{"num_hidden_layers": 9, "hidden_size": 512, "num_attention_heads": 8, "num_key_value_heads": 2, "head_dim": 64, "intermediate_size": 1344, "vocab_size": 32768, "hidden_act": "swiglu", "norm": "rmsnorm", "norm_place": "pre", "norm_eps": 1e-06, "positions": "rope", "rope_theta": 10000.0, "rope_fraction": 1.0, "qk_norm": false, "attn_scale": 0.125, "bias": "none", "tie_word_embeddings": true, "parallel_block": false, "init": "normal", "init_std_qkv": 0.0144, "init_std_o": 0.00339, "init_std_up": 0.0144, "init_std_down": 0.00339, "optimizer": "soap_variant", "learning_rate": 0.004, "beta1": 0.95, "beta2": 0.98, "weight_decay": 0.031, "lr_head": 0.00522, "max_grad_norm": 1.0, "warmup_steps": 200, "schedule": "wsd", "decay_fraction": 0.595, "decay_shape": "linear", "final_lr_fraction": 0.0, "batch_tokens": [131072, 262144, 393216], "max_seq_len": 1024, "doc_mask": true, "z_loss": 1e-05, "train_tokens": 1401000000, "max_steps": 5511, "dataset": "wikipedia_en"}
Each number is 200 + 20 x the weight over its row's rms, rounded and kept within 0 to 999. Layers, rows and columns count from 0. The size before them is the row's rms in percent of the matrix's.

# down: layer 3 MLP down (transposed), 1344x512, rms 0.178, rows 1255-1272, columns 384-511
# gate: layer 3 MLP gate, 1344x512, rms 0.184, rows 1256-1273, columns 384-511
# up: layer 3 MLP up, 1344x512, rms 0.187, rows 1256-1273, columns 384-511
down1255,098,187,181,225,229,213,215,221,215,183,213,185,180,201,208,186,199,204,196,192,205,218,210,192,204,210,193,181,176,202,189,165,218,185,187,183,236,192,234,204,216,215,169,226,164,194,205,228,221,209,186,170,155,186,258,204,175,190,199,182,203,197,236,180,170,201,185,233,225,162,228,177,234,177,181,178,212,237,182,196,247,238,206,173,152,184,180,230,197,223,240,240,211,193,191,198,226,166,212,200,209,204,218,204,191,205,166,197,209,205,203,166,196,159,211,184,196,220,222,215,159,202,188,214,187,193,178,183,175
gate1256,098,237,236,182,217,218,235,227,224,172,166,203,201,200,237,204,211,259,224,213,201,237,209,192,197,163,213,248,239,220,211,174,205,215,220,201,181,209,211,190,231,220,185,211,205,180,193,198,210,170,188,206,209,228,213,208,200,186,215,182,205,212,177,170,213,177,194,227,165,167,219,216,168,203,193,209,215,220,204,207,160,192,206,207,175,182,217,183,200,239,195,197,180,190,209,199,191,192,191,234,196,194,237,212,227,202,221,194,172,181,194,244,185,180,224,211,197,208,177,212,214,196,210,206,212,190,218,161,245
up1256,108,217,227,226,181,209,237,224,171,219,167,197,200,186,218,184,197,227,210,175,200,203,221,211,152,235,190,200,227,221,203,172,226,196,241,201,201,158,206,203,202,199,199,208,194,174,186,199,225,167,203,215,213,210,207,217,219,192,191,218,192,193,198,220,176,193,199,197,152,192,199,253,191,197,169,214,190,231,201,178,197,157,184,215,139,229,217,199,169,224,206,174,194,219,217,167,202,167,189,238,187,183,230,194,214,211,203,179,221,190,234,212,202,175,201,199,189,231,190,199,224,163,215,204,193,186,195,212,233
down1256,106,220,196,216,188,236,187,206,199,202,212,221,212,171,190,206,193,248,209,177,201,212,185,207,161,164,196,193,217,193,210,236,211,200,214,180,203,178,172,177,182,253,222,209,215,209,164,232,193,186,180,230,198,206,197,220,191,194,199,177,170,213,167,201,185,207,184,168,191,189,216,218,212,162,195,190,177,239,202,209,201,161,210,178,181,211,227,196,146,223,202,198,172,203,198,184,220,187,237,180,220,184,182,185,232,222,224,230,193,185,213,197,202,206,206,197,185,188,164,200,215,161,195,197,183,200,186,200,219
gate1257,107,215,193,162,149,194,184,220,183,182,194,183,181,166,173,181,207,234,200,214,202,171,196,198,222,206,227,197,227,201,180,194,204,223,202,186,184,214,218,205,214,216,198,183,177,167,212,192,199,227,169,200,180,213,185,188,208,172,192,179,225,231,202,191,195,179,218,232,168,169,219,197,220,178,174,207,247,219,212,205,198,219,223,243,197,202,192,216,157,165,240,235,200,223,188,205,205,196,206,166,213,205,218,196,199,212,216,223,202,197,182,222,156,227,195,173,183,206,224,207,204,232,218,214,210,170,194,226,188
up1257,112,186,230,164,195,229,213,184,218,187,184,200,179,207,195,220,206,191,220,227,203,169,209,203,236,204,228,196,204,184,190,160,198,182,188,215,169,232,176,199,213,174,199,185,172,182,216,231,186,221,210,212,187,212,189,161,179,195,187,166,213,223,168,186,203,198,173,215,176,210,181,178,214,231,234,206,204,209,183,238,201,190,198,217,198,197,183,224,187,252,195,234,195,184,186,192,206,193,180,194,237,197,184,212,191,186,192,190,173,191,179,214,231,188,162,205,204,154,168,180,165,189,163,189,215,185,215,196,203
down1257,105,214,237,185,219,210,193,206,245,197,200,203,153,238,196,151,227,222,197,244,205,208,213,210,206,219,232,181,245,195,216,186,223,218,212,197,175,205,202,192,204,192,205,172,194,216,203,214,230,230,177,194,207,198,198,213,213,152,213,206,189,187,198,186,211,209,201,189,176,196,185,217,184,177,197,199,193,221,195,220,186,201,234,234,183,223,218,197,182,243,203,189,197,183,231,193,178,211,193,190,237,200,241,168,225,168,168,216,216,207,195,216,217,205,170,213,195,203,187,227,212,215,170,197,193,193,198,220,199
gate1258,100,212,223,178,178,189,226,183,205,194,185,199,182,205,197,182,202,213,167,200,186,224,184,196,187,191,204,236,219,254,240,183,225,197,166,161,180,193,192,204,214,193,190,203,197,206,197,188,198,177,207,216,205,207,233,251,214,177,156,187,212,156,192,204,226,212,186,199,187,200,195,190,197,216,206,218,189,213,198,210,185,202,239,195,189,180,224,174,184,157,204,211,197,172,185,230,199,187,185,185,182,192,201,215,216,210,185,198,195,189,175,195,199,207,183,190,216,173,217,181,232,239,203,217,196,189,193,224,212
up1258,098,210,236,221,192,163,182,191,205,221,192,203,166,196,155,203,188,245,200,191,199,172,210,247,171,196,213,215,180,207,196,190,193,210,203,234,202,182,176,212,220,207,192,223,199,218,220,193,174,206,205,192,235,210,242,200,254,213,172,210,214,199,173,215,199,216,187,226,183,225,183,201,201,185,203,219,163,169,217,198,204,206,232,225,216,222,223,193,222,194,212,206,263,171,186,216,175,169,227,197,227,208,230,182,184,181,200,175,208,197,212,207,218,169,209,203,227,172,222,218,219,205,241,207,226,199,220,186,223
down1258,099,187,203,185,195,225,170,167,184,168,214,217,159,189,186,204,158,206,213,199,192,199,187,171,173,208,204,190,199,226,204,224,204,176,226,217,207,200,247,261,153,188,183,212,171,162,200,231,217,174,191,207,189,177,236,207,219,181,198,217,196,184,188,173,166,188,206,191,224,170,200,209,216,182,192,212,215,229,193,224,191,191,169,186,217,209,211,188,201,220,190,209,235,198,216,200,172,227,222,178,171,203,199,191,199,217,191,214,181,207,141,195,209,194,214,215,167,179,218,198,181,188,243,181,233,237,175,182,221
gate1259,096,224,208,205,230,202,174,229,208,183,210,213,171,234,192,162,201,183,212,206,218,209,212,212,190,202,172,192,208,168,159,189,201,177,220,217,190,192,203,219,227,228,224,208,176,195,185,191,199,206,203,203,193,219,231,217,197,190,190,169,219,146,179,176,220,202,201,205,174,170,198,205,198,181,204,151,179,214,170,202,197,180,152,175,154,202,179,189,233,190,196,256,217,195,197,187,202,218,207,183,203,195,202,200,194,179,200,135,197,168,191,216,211,214,241,203,196,221,151,219,210,226,178,209,237,217,235,229,214
up1259,094,179,235,213,210,202,212,185,185,202,216,190,184,231,208,175,206,159,209,211,225,161,210,185,177,205,197,210,184,177,169,213,191,176,200,200,208,184,184,238,233,211,170,189,203,164,174,208,193,199,188,192,202,218,202,198,186,238,174,174,208,223,202,193,224,196,182,205,176,186,175,203,194,196,197,218,188,196,222,196,173,189,214,212,212,218,173,208,180,206,201,232,205,225,210,210,219,200,173,206,177,188,176,224,160,195,187,202,204,221,203,209,204,214,203,188,178,163,193,218,189,207,206,186,189,198,199,232,194
down1259,096,203,228,209,217,226,202,221,194,192,210,220,194,196,219,221,193,208,152,182,214,195,199,210,218,220,223,182,167,214,223,217,184,191,199,195,194,171,202,202,195,202,195,217,220,167,184,199,226,223,192,197,211,196,202,206,203,216,203,189,208,229,217,228,210,214,224,220,153,226,194,220,192,207,240,186,214,174,174,194,184,195,203,241,195,219,209,235,195,178,184,195,229,207,174,222,261,214,185,221,208,193,185,196,174,195,200,196,174,240,191,194,207,211,200,186,187,181,212,214,189,162,225,215,197,193,179,197,181
gate1260,100,201,192,180,177,226,188,200,205,172,206,249,157,224,209,186,202,170,227,203,203,195,181,207,184,187,207,215,238,215,221,197,205,217,181,194,176,192,171,230,236,191,183,178,177,227,233,186,207,227,190,211,196,202,175,192,260,206,193,207,225,167,188,206,204,172,228,186,233,164,207,192,206,173,214,190,187,214,202,216,190,222,196,223,215,186,208,159,205,194,210,213,182,181,185,214,214,173,237,138,197,208,203,211,256,200,232,216,208,220,202,210,169,184,169,183,194,191,200,178,199,197,182,189,194,191,181,186,196
up1260,102,178,176,230,197,217,187,222,198,215,234,193,185,213,203,235,189,206,219,171,197,214,205,202,201,175,198,199,251,170,201,150,167,159,242,199,198,205,183,190,200,200,186,188,199,208,200,214,196,170,232,162,173,200,177,152,185,205,201,199,173,210,230,188,191,193,221,228,199,214,184,210,214,170,207,186,196,216,156,234,159,212,199,205,194,209,195,191,212,179,207,204,173,252,195,179,201,237,185,265,226,210,199,174,184,226,162,223,215,205,198,236,176,202,201,218,233,193,207,197,218,221,237,171,212,153,227,199,208
down1260,108,245,198,216,199,211,169,207,194,210,189,208,161,177,193,200,215,202,190,155,185,215,194,215,225,205,187,195,245,180,239,186,185,194,200,184,178,211,201,180,198,215,194,223,205,210,180,268,198,185,210,206,175,195,170,156,164,191,192,171,183,207,218,166,193,183,217,185,179,166,178,180,182,200,214,171,205,222,208,206,175,193,218,188,188,194,193,208,225,200,225,210,163,243,198,169,227,223,217,231,221,204,180,203,221,231,209,186,186,174,179,217,234,241,217,196,240,169,210,234,200,204,217,197,225,179,168,191,169
gate1261,099,204,196,224,187,206,223,228,198,230,223,198,219,202,238,160,232,188,209,221,199,179,187,175,202,189,232,221,202,209,192,224,148,154,193,207,218,208,246,188,229,230,203,171,184,205,195,194,235,205,220,200,221,217,212,189,211,185,192,231,179,206,171,234,219,217,182,186,177,161,192,177,179,185,221,247,188,208,211,217,182,196,144,206,167,169,196,196,223,204,205,214,209,212,211,197,205,219,205,207,195,206,258,161,233,213,210,201,177,210,201,188,192,220,210,194,197,220,162,194,240,215,187,176,191,214,188,194,203
up1261,095,194,191,194,179,171,195,183,197,190,209,199,193,218,220,191,157,195,207,197,205,217,197,196,205,175,216,225,214,268,243,212,206,189,186,211,170,211,185,196,208,172,208,199,200,206,219,169,198,205,187,172,183,187,221,199,195,195,234,182,224,203,212,170,192,200,206,189,195,192,187,178,232,180,212,185,159,196,212,187,163,183,214,213,210,197,222,202,221,181,187,154,200,196,202,206,209,180,207,217,192,203,180,222,187,195,235,186,225,224,200,195,232,190,210,208,214,195,213,191,183,210,219,191,191,197,259,210,197
down1261,102,252,212,184,203,223,238,206,206,219,214,180,194,146,205,150,186,188,193,200,225,155,237,228,192,208,218,228,199,190,200,170,202,195,162,165,198,207,215,206,214,231,169,198,218,223,231,197,204,235,216,196,192,214,193,194,212,207,197,224,177,190,220,227,185,176,178,176,193,190,232,197,222,198,192,230,213,183,178,211,226,178,211,197,224,213,177,195,207,186,201,196,173,233,215,156,228,204,201,210,196,184,184,216,213,214,223,183,173,176,221,241,201,201,214,246,213,196,172,184,190,207,246,199,197,226,197,202,216
gate1262,098,206,199,246,224,200,191,207,212,193,229,196,215,196,192,203,216,203,130,219,198,176,219,221,180,189,203,208,164,218,213,204,194,199,244,210,227,159,160,220,184,181,190,240,186,174,216,229,185,174,201,209,208,242,176,242,209,200,186,179,187,214,219,198,192,206,214,199,245,210,220,207,211,190,190,194,177,178,203,158,186,183,171,203,156,216,226,171,202,198,182,162,193,180,214,177,220,197,192,200,189,197,241,230,204,185,203,193,192,235,191,164,184,197,208,226,200,197,192,190,199,199,188,213,182,202,190,191,213
up1262,096,209,195,202,192,238,213,176,228,206,237,212,224,200,173,213,197,213,201,196,211,175,211,219,161,213,189,216,210,192,219,214,215,217,199,180,171,209,189,213,228,170,211,200,219,214,184,201,191,186,194,211,207,190,183,187,233,205,208,202,164,204,213,224,225,218,211,194,196,226,179,256,176,182,209,189,188,223,216,225,201,197,241,182,196,194,225,159,171,177,203,223,215,185,199,202,197,182,198,209,190,158,198,184,217,207,197,174,231,220,198,201,230,212,223,171,217,227,203,217,208,176,163,186,206,213,180,183,172
down1262,098,178,189,197,236,197,218,180,170,212,239,203,176,158,205,229,195,209,173,204,213,221,200,217,221,200,269,206,190,213,203,219,185,209,198,216,203,200,196,200,189,180,212,209,189,206,193,183,215,177,184,167,207,194,237,195,200,204,178,180,228,194,186,208,202,221,220,205,224,181,190,206,192,172,193,195,183,158,186,186,218,249,196,176,241,205,243,189,211,193,193,191,197,185,172,212,203,206,202,188,217,198,223,209,190,204,213,193,209,208,210,192,206,157,185,207,182,220,193,208,201,171,214,199,169,161,192,179,170
gate1263,107,204,205,239,196,198,218,205,208,227,218,191,180,220,198,161,217,221,186,195,205,165,183,213,190,197,208,228,208,198,201,221,206,186,199,230,183,188,182,217,190,205,205,199,184,212,200,205,184,213,141,199,197,215,202,203,216,188,227,183,206,182,190,216,156,198,185,196,226,196,240,218,182,203,201,214,231,204,185,192,196,182,192,206,180,176,200,239,192,173,185,161,188,226,195,194,183,207,206,177,222,207,203,220,264,197,224,161,211,220,194,218,209,229,195,172,197,192,184,197,190,192,240,178,177,231,212,205,237
up1263,100,166,208,213,185,195,194,212,177,221,206,211,194,198,227,181,219,225,209,243,201,202,216,179,190,197,195,216,198,218,180,184,144,222,215,205,170,194,174,190,191,180,171,194,208,189,248,213,182,182,213,188,231,196,176,246,187,216,217,209,179,184,185,179,197,194,227,173,165,179,200,207,166,179,200,198,199,199,190,210,212,213,209,174,212,216,176,227,206,207,200,180,236,184,222,213,178,225,223,173,172,217,232,189,193,204,174,181,190,192,210,210,234,236,235,195,220,202,225,193,151,201,194,193,212,213,170,201,199
down1263,102,159,159,171,217,182,216,175,212,219,192,220,174,182,178,192,207,194,205,169,198,191,218,200,196,153,251,187,210,200,187,210,193,205,201,196,232,196,189,187,213,205,196,188,189,208,230,209,173,184,229,187,219,211,185,200,178,211,209,210,203,170,180,187,199,228,235,241,189,214,205,190,218,209,227,214,207,167,233,197,193,227,216,225,200,204,210,244,216,179,202,197,179,193,193,216,174,198,204,205,212,214,199,200,172,207,201,209,199,198,214,211,209,203,215,198,171,223,179,196,149,186,213,239,206,178,204,180,220
gate1264,103,231,218,198,207,176,203,184,228,198,185,239,212,204,238,170,207,234,207,222,199,234,209,189,204,181,199,196,201,177,178,207,186,167,195,182,209,199,174,238,205,194,218,197,171,194,208,170,167,196,213,201,213,200,194,178,183,179,222,196,196,198,200,184,166,184,189,168,229,177,181,178,203,228,204,186,191,228,236,215,178,201,201,194,194,231,235,215,201,216,200,172,221,207,186,199,211,218,181,228,206,207,211,182,212,209,190,227,211,205,205,208,164,191,224,169,213,178,182,173,191,172,165,211,175,174,209,179,217
up1264,102,216,177,179,174,179,185,211,195,218,144,215,210,232,266,170,221,209,215,184,195,199,193,210,198,191,255,202,205,219,224,182,202,250,197,216,198,202,208,198,205,171,192,187,232,216,197,230,204,249,215,188,193,209,154,166,190,205,238,237,184,184,192,199,181,202,170,178,209,228,187,170,218,198,206,210,230,223,159,198,178,205,201,176,202,228,160,223,190,218,189,185,246,190,194,186,193,210,181,213,167,168,206,194,244,225,221,189,159,198,242,199,220,195,193,190,175,176,214,241,196,211,220,235,198,246,182,221,181
down1264,102,202,214,176,212,182,184,179,172,215,192,200,216,203,224,185,189,199,214,210,175,191,177,217,167,185,203,194,221,198,226,167,204,220,190,215,179,196,179,182,174,208,226,216,231,169,209,229,220,215,236,185,216,182,182,193,210,195,198,227,195,194,205,169,198,205,220,204,203,176,190,186,213,219,223,191,199,220,190,196,192,212,248,183,228,207,210,204,235,188,207,165,227,229,199,163,227,230,187,212,170,186,186,210,193,196,198,172,212,197,215,213,205,204,191,191,189,205,206,270,177,214,194,159,198,157,185,171,129
gate1265,112,185,207,237,167,229,238,162,184,192,214,236,182,183,225,217,198,206,193,196,205,190,170,208,188,183,220,198,207,160,202,194,150,222,187,195,199,188,214,188,210,173,210,194,173,199,195,193,213,207,175,167,190,214,202,182,191,210,200,200,223,209,203,224,219,215,181,191,222,188,199,196,203,159,199,213,171,207,190,216,209,230,142,179,196,214,192,203,203,195,161,159,202,196,177,199,204,203,171,168,177,180,189,182,186,193,231,194,212,176,188,225,198,197,239,198,219,196,188,159,192,176,202,182,188,210,190,213,221
up1265,112,192,199,201,212,225,188,124,148,188,231,193,172,221,208,186,205,191,196,203,187,234,201,209,201,185,190,195,194,217,213,191,201,176,190,234,220,258,214,193,207,236,219,191,218,236,207,209,190,167,215,213,188,191,186,218,219,203,186,219,190,209,173,222,220,189,200,199,196,201,205,223,210,204,212,219,208,200,186,220,225,184,193,233,222,218,206,187,218,181,219,154,189,196,169,192,197,203,226,176,188,195,226,180,196,217,205,208,172,182,185,180,203,158,201,229,180,177,206,198,190,205,169,209,172,208,234,217,223
down1265,101,222,223,220,179,195,198,180,176,209,212,199,190,184,187,190,197,283,187,251,217,211,210,201,221,205,185,216,240,212,233,163,202,189,196,221,198,184,178,228,198,236,197,180,223,220,185,203,200,193,226,227,198,194,189,185,199,225,187,180,216,184,189,170,172,176,228,192,182,215,200,232,217,214,172,199,187,195,192,221,179,145,208,176,225,235,234,205,220,230,201,199,213,192,206,241,174,211,222,184,230,197,190,249,220,216,183,168,186,218,214,189,173,212,192,205,208,203,194,244,165,195,212,214,189,177,210,192,171
gate1266,098,166,217,198,201,196,216,194,229,210,196,208,153,226,210,205,178,208,206,196,155,216,221,172,182,195,176,207,198,197,228,171,205,184,214,190,199,218,162,163,231,225,195,222,193,204,218,183,177,199,210,216,199,203,169,166,185,203,208,180,188,219,213,188,224,221,213,183,206,216,161,183,230,214,213,197,231,207,235,135,207,202,211,198,223,186,212,172,228,202,180,201,181,221,181,200,191,205,192,187,207,180,195,212,183,226,180,184,206,201,177,201,208,220,208,211,214,180,179,191,206,199,193,172,172,206,182,204,190
up1266,102,222,214,179,188,208,191,181,193,165,203,175,204,222,223,233,228,235,183,205,191,213,202,199,222,171,164,206,204,189,180,216,213,203,225,196,172,222,196,182,170,196,192,196,199,205,228,219,199,199,204,235,182,170,207,182,218,235,162,207,181,222,209,182,186,180,194,180,204,205,166,183,187,187,209,176,202,205,202,209,199,182,220,226,208,184,217,166,210,143,172,184,194,202,198,223,210,208,193,229,156,205,211,197,215,224,192,188,210,184,203,193,183,177,162,187,190,221,185,208,213,214,174,189,205,245,211,175,211
down1266,099,194,171,203,210,213,159,196,182,189,183,187,194,172,203,184,207,187,208,211,224,205,202,192,233,164,188,225,239,197,194,170,169,220,160,191,192,238,188,189,198,205,185,192,203,230,211,201,212,185,200,184,212,171,182,206,185,201,188,205,185,230,203,209,220,191,218,211,196,224,211,205,195,210,167,218,188,206,187,206,174,172,231,184,173,207,214,200,220,211,189,198,235,194,180,189,214,233,181,200,200,217,241,198,194,209,208,225,226,224,180,234,194,176,203,199,201,233,172,223,201,198,204,211,205,211,183,179,226
gate1267,094,229,205,201,177,216,170,188,182,204,168,200,195,163,199,226,199,183,200,193,146,191,191,183,214,191,215,204,188,166,216,128,215,182,208,197,197,206,215,206,166,212,227,193,169,193,227,177,224,214,190,180,195,213,188,181,194,195,174,188,169,214,219,183,184,209,166,196,216,189,232,171,207,250,220,191,215,251,198,204,229,224,227,195,214,191,223,205,209,189,197,208,184,203,182,181,188,198,190,176,222,176,209,186,176,213,223,214,196,201,210,250,189,204,185,182,190,223,203,196,195,171,196,222,193,190,171,202,200
up1267,098,183,229,191,219,191,169,208,196,208,185,209,195,195,215,230,204,185,192,216,181,176,207,216,160,236,212,189,174,200,220,204,176,174,247,197,191,185,209,196,186,213,148,192,217,203,205,206,215,238,154,187,174,193,200,181,223,190,153,200,177,229,186,212,205,172,190,183,173,193,222,194,192,214,188,199,197,222,214,143,198,180,211,189,208,198,180,206,193,195,178,207,170,196,208,172,222,191,192,230,182,224,203,211,159,212,213,205,201,187,188,212,207,217,225,196,195,226,182,175,184,205,227,226,177,187,191,191,183
down1267,101,187,227,206,205,224,206,189,214,190,202,206,178,179,173,214,200,191,193,210,199,176,228,209,186,202,236,191,224,166,178,194,199,212,238,220,200,198,233,216,164,234,191,184,211,191,209,184,193,232,177,168,200,222,204,203,211,171,175,221,187,187,195,181,151,184,187,178,225,185,190,195,195,203,197,188,210,218,211,231,151,237,214,193,233,208,193,209,176,198,198,226,173,191,198,200,220,222,178,220,203,190,213,194,167,190,227,179,237,219,214,176,200,229,197,186,243,175,215,181,209,228,206,214,184,150,206,199,206
gate1268,108,183,213,219,196,195,199,177,232,192,197,204,211,218,220,244,174,236,203,201,195,205,213,189,183,198,184,163,175,184,203,196,220,202,182,198,179,177,213,196,213,200,215,187,189,199,193,195,172,183,239,207,168,226,193,185,194,217,200,212,202,166,218,231,233,195,217,221,198,200,188,197,190,220,184,205,195,190,202,185,164,190,188,219,192,212,204,235,209,215,172,244,160,195,199,177,203,185,200,210,205,204,167,225,212,207,232,179,196,156,205,198,188,187,212,199,151,195,211,203,176,187,197,193,202,197,215,245,205
up1268,106,209,198,200,183,191,206,212,202,220,232,213,176,206,168,151,232,203,213,219,202,178,227,201,216,225,180,158,208,212,179,213,191,199,178,192,223,198,221,212,203,204,213,216,173,158,212,207,222,201,201,173,200,211,202,218,208,215,161,187,199,222,205,213,174,195,203,219,166,214,220,150,201,214,136,196,203,255,190,158,218,212,179,200,231,211,206,126,197,218,224,185,208,224,229,182,217,214,248,222,196,197,218,185,215,200,189,233,187,248,226,182,211,212,214,210,223,184,176,211,256,189,227,198,211,168,210,201,203
down1268,098,211,161,177,215,179,179,218,201,179,173,222,178,195,174,199,222,193,231,200,184,191,193,224,231,233,186,203,206,171,212,224,158,188,178,177,224,230,224,221,218,186,157,214,198,208,220,182,227,213,184,210,175,219,218,231,219,205,168,182,216,162,182,186,213,185,198,200,202,187,197,218,228,170,181,198,207,234,234,234,209,207,216,175,178,200,203,194,173,220,238,195,223,214,204,184,255,214,176,166,219,218,222,204,199,196,181,172,184,201,189,210,225,215,184,209,204,217,158,232,217,226,169,211,171,213,165,197,203
gate1269,099,166,201,232,179,201,189,219,208,200,178,206,214,187,222,212,200,198,187,217,195,219,206,244,190,185,161,179,189,222,215,234,211,179,226,233,198,180,151,176,206,194,208,199,156,189,212,209,206,211,194,224,217,189,154,186,217,171,176,178,223,186,212,211,201,203,226,184,161,195,221,223,201,231,190,182,181,191,209,169,163,167,205,179,199,188,173,245,170,180,198,232,202,217,196,207,201,166,214,231,205,218,175,186,217,240,205,184,184,218,191,178,165,234,195,185,227,206,214,190,189,196,217,231,226,185,250,173,174
up1269,098,193,190,195,225,196,187,171,172,245,185,184,221,181,198,208,218,214,225,238,203,216,231,196,192,205,169,138,229,211,189,207,219,181,213,216,218,221,169,217,203,186,213,237,224,172,203,220,233,187,228,210,228,189,222,198,213,167,189,214,192,182,185,237,228,211,232,218,208,188,208,214,201,210,192,187,215,186,187,197,184,187,175,187,215,199,195,186,227,227,160,208,220,222,186,190,208,204,199,211,171,188,216,226,165,190,183,187,218,207,211,217,232,199,201,184,226,222,156,192,212,186,222,210,202,199,191,157,225
down1269,101,168,245,222,206,238,181,201,225,212,176,192,219,211,206,183,194,182,208,211,192,206,207,198,221,191,235,210,201,165,195,203,206,213,225,213,181,171,181,227,177,200,226,239,165,193,192,228,186,189,206,232,232,220,210,206,196,195,179,177,185,204,174,184,169,218,209,209,213,215,174,199,195,209,229,207,211,217,204,202,179,224,189,184,202,189,267,217,225,227,184,190,213,170,221,172,212,243,199,198,211,185,190,193,192,207,208,216,197,189,205,223,184,212,174,241,188,177,184,215,175,227,193,180,216,188,192,189,215
gate1270,099,217,196,223,184,191,201,176,184,222,207,229,188,193,195,189,195,219,164,168,200,184,201,195,220,208,205,170,177,181,208,175,205,204,183,184,189,213,187,220,206,218,242,193,169,186,170,212,185,244,195,226,186,173,191,198,183,219,208,179,204,212,180,211,160,198,207,210,212,168,225,227,201,196,236,203,181,202,224,164,182,185,214,178,226,201,229,202,218,211,202,194,164,194,202,186,177,184,190,191,230,203,210,221,223,144,202,166,218,190,183,223,183,198,228,197,216,216,182,206,244,174,158,187,236,216,182,173,234
up1270,105,202,236,190,173,224,196,182,203,190,195,204,194,153,202,186,175,194,226,203,177,173,193,222,215,161,218,172,248,188,173,205,169,180,170,174,181,215,176,178,215,194,224,209,176,206,183,210,209,246,189,201,208,168,186,193,195,140,194,205,209,210,206,200,222,212,163,223,164,213,129,185,186,193,149,195,206,206,215,180,174,191,213,226,163,208,205,211,163,213,194,161,200,218,201,200,192,177,192,212,210,239,187,227,218,207,196,236,196,180,219,196,188,234,195,213,218,175,215,230,205,178,207,190,179,199,190,185,198
down1270,106,198,207,179,168,199,191,184,197,207,186,216,215,179,201,182,204,210,202,190,190,206,175,207,190,184,220,225,208,234,193,207,213,207,209,191,226,151,163,198,169,215,230,180,183,192,185,202,224,197,224,187,197,184,200,176,198,147,194,206,208,209,202,198,201,168,212,223,188,232,214,184,207,218,218,196,214,222,215,209,218,205,217,186,225,217,199,181,212,233,215,194,201,212,186,216,183,196,228,214,196,217,160,171,182,209,155,187,207,160,175,176,229,234,181,213,195,168,169,205,169,194,207,210,187,190,202,208,188
gate1271,106,237,200,184,187,212,200,190,211,225,179,206,216,211,166,182,207,213,197,209,207,229,174,191,181,182,173,164,200,203,197,192,197,191,202,198,207,190,202,214,196,237,200,194,196,178,198,206,151,158,203,188,221,215,188,229,195,199,161,197,190,181,210,199,209,200,214,178,220,201,173,188,141,227,187,210,214,199,160,224,212,188,190,208,175,164,209,211,192,169,165,211,191,191,206,178,195,226,203,169,256,210,188,201,176,188,212,218,194,206,213,214,239,208,182,161,200,192,186,200,220,175,220,197,207,166,186,192,196
up1271,099,187,195,224,153,178,178,168,190,197,160,215,160,160,226,176,179,195,163,186,230,208,205,198,201,223,237,246,199,201,196,195,204,215,199,187,175,185,176,257,196,206,195,210,197,183,208,184,200,161,231,221,211,247,210,211,196,191,177,200,167,148,199,231,168,212,180,188,216,233,209,221,201,214,202,229,208,185,193,216,189,194,221,183,129,210,242,199,183,198,217,190,200,180,193,211,183,208,241,195,197,184,210,201,205,223,227,197,219,181,201,201,157,184,204,216,210,203,217,174,237,219,214,201,222,167,228,193,197
down1271,102,197,192,216,177,192,199,186,208,214,194,188,186,182,186,181,167,209,193,182,191,179,177,178,220,169,238,266,197,209,203,216,175,203,165,200,187,211,178,192,211,189,196,194,195,205,212,191,225,197,163,206,164,245,194,209,222,206,203,187,186,203,224,209,188,159,209,194,199,172,207,216,177,212,205,209,189,180,258,195,186,183,213,182,162,200,215,206,216,191,175,199,219,242,168,218,218,184,250,188,216,151,190,193,207,177,210,234,208,204,198,187,153,239,208,199,239,211,217,203,184,192,197,181,188,201,196,199,194
gate1272,098,229,229,219,222,192,224,220,163,233,182,211,203,207,165,193,196,178,168,145,169,185,216,217,223,200,186,197,225,222,210,188,220,206,182,197,180,187,209,198,191,202,177,252,172,187,214,205,193,198,198,183,178,218,196,210,194,219,196,181,195,194,179,148,191,204,176,171,201,203,202,205,222,236,219,158,198,174,222,178,214,210,191,212,191,193,219,217,214,197,241,183,197,189,200,176,217,211,204,182,190,187,185,177,185,190,186,235,226,215,225,229,224,215,191,212,146,212,199,200,251,213,207,121,195,183,204,168,172
up1272,102,204,188,169,204,172,214,195,219,188,216,230,186,209,218,187,168,190,248,212,239,193,225,218,222,212,193,197,215,175,217,177,210,198,162,201,157,177,207,234,223,214,218,184,183,199,195,248,179,196,198,214,198,182,222,200,197,191,233,186,191,202,185,213,204,211,185,197,156,187,230,212,199,210,182,197,180,196,188,190,211,176,215,237,192,200,173,228,186,230,179,232,224,192,207,196,164,188,177,229,193,179,173,184,222,187,206,230,175,216,154,187,220,185,203,182,201,205,187,186,220,187,222,223,229,207,202,202,204
down1272,102,219,195,217,207,217,217,196,175,190,188,218,229,241,196,185,186,204,205,176,213,219,185,233,203,197,220,197,208,180,218,163,238,180,189,195,180,194,212,224,198,167,214,223,223,185,207,169,187,195,233,168,211,167,210,157,169,182,189,157,186,168,183,200,211,171,229,172,183,196,183,209,195,226,188,236,182,204,171,212,226,167,174,189,205,180,194,209,216,200,213,177,196,165,174,193,186,218,196,200,193,195,200,179,186,211,175,199,206,197,212,240,175,214,201,221,209,206,179,210,230,221,172,189,206,201,211,185,198
gate1273,103,221,185,222,212,212,190,176,216,191,185,194,197,213,166,240,175,209,157,176,194,206,209,184,203,190,200,180,197,197,204,208,223,227,209,189,188,210,215,220,202,210,185,192,191,200,167,201,189,217,224,228,218,196,194,192,244,216,206,204,227,186,216,204,212,208,174,170,175,182,215,193,141,174,216,216,193,205,207,207,186,227,182,220,172,182,165,187,175,178,199,171,182,196,184,193,205,179,151,233,195,231,191,199,167,182,182,208,187,244,211,175,234,204,201,219,216,190,204,207,163,178,191,180,193,190,180,202,180
up1273,105,195,196,207,200,223,198,173,195,187,214,214,199,203,194,174,183,216,185,191,195,192,171,177,166,184,219,205,167,172,187,211,195,234,147,175,234,172,234,231,202,195,197,210,178,186,178,233,233,187,244,218,200,195,176,217,244,237,209,177,217,228,184,166,233,210,202,154,205,209,166,198,205,203,204,202,160,189,206,194,203,182,163,176,193,192,169,163,186,215,235,214,201,192,193,207,226,219,172,200,194,209,204,208,234,190,162,202,181,239,183,185,238,197,232,211,231,190,196,198,176,209,230,189,173,199,248,194,191